config = dict(
    head_dim=32,
    d_mlp=256,
    beta2=0.99,
    batch_tokens=[16384, 32768, 49152],
    train_tokens=157600000,
)
Each number is 50 + 10 x the weight over its row's rms, rounded and kept within 0 to 99. Layers, rows and columns count from 0. The size before them is the row's rms in percent of the matrix's.

# layer 10 MLP down, 64x256, rms 0.161, rows 43-63, columns 0-63
100:62 58 66 49 51 39 63 57 38 56 42 50 50 61 42 55 57 45 57 63 49 37 48 54 56 48 54 40 50 57 52 49 56 52 62 54 51 29 41 48 49 43 28 52 48 59 31 26 58 45 38 54 48 72 51 40 67 48 51 35 37 50 74 54
086:51 49 44 54 66 39 27 58 64 66 31 63 61 49 54 40 41 54 64 49 61 62 40 57 31 32 38 66 44 35 43 61 48 44 66 54 44 56 48 48 60 40 54 39 46 43 47 57 47 67 49 47 48 46 57 50 57 23 36 50 61 44 44 50
091:49 54 35 40 40 46 43 43 46 53 48 48 35 51 50 63 46 54 64 53 36 57 42 51 45 78 33 42 51 41 40 52 36 54 58 42 65 50 52 48 57 76 37 49 51 58 69 58 49 40 51 44 44 55 53 50 45 55 56 49 46 37 27 67
106:59 55 46 65 63 42 46 57 56 37 48 54 27 60 51 39 48 49 59 51 28 40 47 48 46 29 54 47 33 42 36 54 56 35 45 69 44 49 49 42 46 52 76 58 40 50 62 65 34 55 70 37 62 50 53 59 44 49 47 59 41 43 36 61
092:66 41 47 57 39 40 57 48 50 41 51 56 67 49 48 55 61 52 44 63 38 46 48 48 58 44 53 50 64 65 49 56 65 37 62 42 57 55 60 45 58 45 38 65 47 40 36 52 68 52 24 39 56 44 40 40 49 61 48 53 34 37 49 53
096:53 53 65 51 51 71 50 53 52 46 52 34 39 61 50 56 57 25 62 37 52 70 49 67 36 36 26 46 56 60 38 62 55 37 41 50 47 36 56 40 65 55 41 45 47 38 61 34 28 47 57 61 57 54 53 46 42 45 65 69 50 49 54 46
087:49 61 61 42 61 75 72 58 56 40 42 37 43 50 51 48 32 73 56 55 59 50 53 37 46 66 49 53 51 42 50 51 68 60 63 49 41 39 66 39 58 50 62 64 46 35 41 56 30 65 50 63 50 75 51 45 50 53 68 65 75 41 43 47
103:54 39 51 51 45 59 69 62 47 44 60 44 49 26 44 47 53 44 57 46 35 34 46 49 45 55 47 38 46 39 62 55 42 57 36 37 39 45 46 43 45 42 46 66 61 57 58 56 70 49 41 55 44 50 39 37 50 43 47 44 54 34 35 63
099:41 33 47 44 48 57 56 39 37 51 53 57 29 66 51 47 45 51 51 57 60 65 44 44 58 49 57 47 42 37 45 44 49 45 31 19 65 45 65 34 42 53 49 51 48 58 43 51 26 44 51 39 42 36 51 40 40 41 48 47 56 57 48 57
103:59 50 54 49 55 64 46 51 22 54 31 47 57 57 56 45 51 40 46 49 47 41 39 61 47 55 49 53 34 83 46 56 55 55 59 37 59 45 46 68 50 50 72 50 57 57 45 67 50 57 40 50 46 51 51 57 54 44 42 39 50 48 42 60
106:58 55 49 54 54 71 65 44 44 57 37 47 37 43 52 59 49 60 67 49 32 50 50 56 68 36 42 59 61 58 50 42 56 21 50 40 51 42 42 53 45 65 51 43 59 32 55 61 45 56 61 40 52 55 54 47 42 55 48 36 47 53 59 40
091:39 60 45 37 52 44 44 44 55 58 60 45 58 53 44 42 33 37 41 53 43 71 52 44 59 64 38 50 53 39 45 42 63 49 56 62 62 53 58 52 46 67 42 60 54 60 50 48 57 53 55 57 62 49 41 57 48 37 60 57 45 50 75 21
104:52 61 43 59 50 39 64 44 52 53 50 63 71 39 53 64 56 61 43 59 55 72 62 55 53 49 53 46 52 63 52 48 50 41 74 65 47 44 52 55 50 36 55 60 57 53 53 52 46 55 50 48 56 38 49 45 61 45 27 46 76 41 64 51
098:66 56 48 54 63 49 40 59 39 67 51 52 36 54 51 57 45 49 63 46 46 54 58 58 36 52 60 36 60 50 54 59 46 39 20 52 48 56 55 54 38 51 60 64 46 66 54 76 52 49 62 55 43 41 51 49 62 45 65 57 54 44 57 51
099:54 62 62 45 44 65 44 65 46 55 61 47 42 61 49 50 31 56 48 53 48 61 49 45 50 60 49 56 72 47 58 53 52 55 34 45 54 55 61 44 43 41 62 55 44 34 53 43 55 59 43 55 48 58 52 57 49 54 66 45 52 47 57 57
109:41 39 65 65 38 38 42 45 56 48 63 67 41 51 58 43 68 49 55 61 36 70 66 62 43 43 41 51 60 25 41 51 49 50 42 62 37 46 61 48 58 50 54 54 34 53 45 51 40 59 42 57 50 23 41 69 60 44 41 69 73 47 42 66
103:52 77 47 41 51 76 52 53 33 54 59 56 54 44 56 60 59 42 52 25 55 43 35 50 46 52 41 52 57 61 50 47 50 40 27 60 40 51 65 61 58 43 48 47 60 62 50 51 46 64 47 50 50 44 64 52 52 44 47 46 45 45 62 50
090:43 41 34 44 51 41 56 65 56 49 82 49 46 45 46 41 53 38 35 53 64 67 54 45 58 55 42 51 52 63 54 45 53 47 64 56 57 59 32 44 51 63 58 49 50 31 42 70 44 55 42 58 60 44 44 46 38 50 65 37 66 63 35 36
093:52 49 56 31 44 54 64 39 56 49 51 48 52 46 52 52 38 41 50 34 65 57 61 45 58 63 44 28 44 46 62 51 54 47 47 47 44 49 51 51 46 34 51 68 59 52 52 61 24 52 59 43 51 41 66 38 46 51 55 58 48 63 49 37
089:47 45 53 34 49 59 53 32 41 36 45 45 39 32 53 55 47 27 41 51 62 51 46 44 29 51 43 37 61 71 61 53 42 51 52 41 50 24 43 53 50 47 52 65 48 48 52 39 54 41 51 55 50 44 49 47 45 52 61 50 33 46 31 62
095:46 54 58 54 41 24 42 51 53 64 49 43 42 77 50 62 54 56 62 47 66 64 51 54 42 35 55 38 48 54 23 53 72 53 40 58 57 56 55 64 69 50 63 36 51 42 56 51 41 40 47 35 54 43 62 56 60 49 40 42 31 74 59 30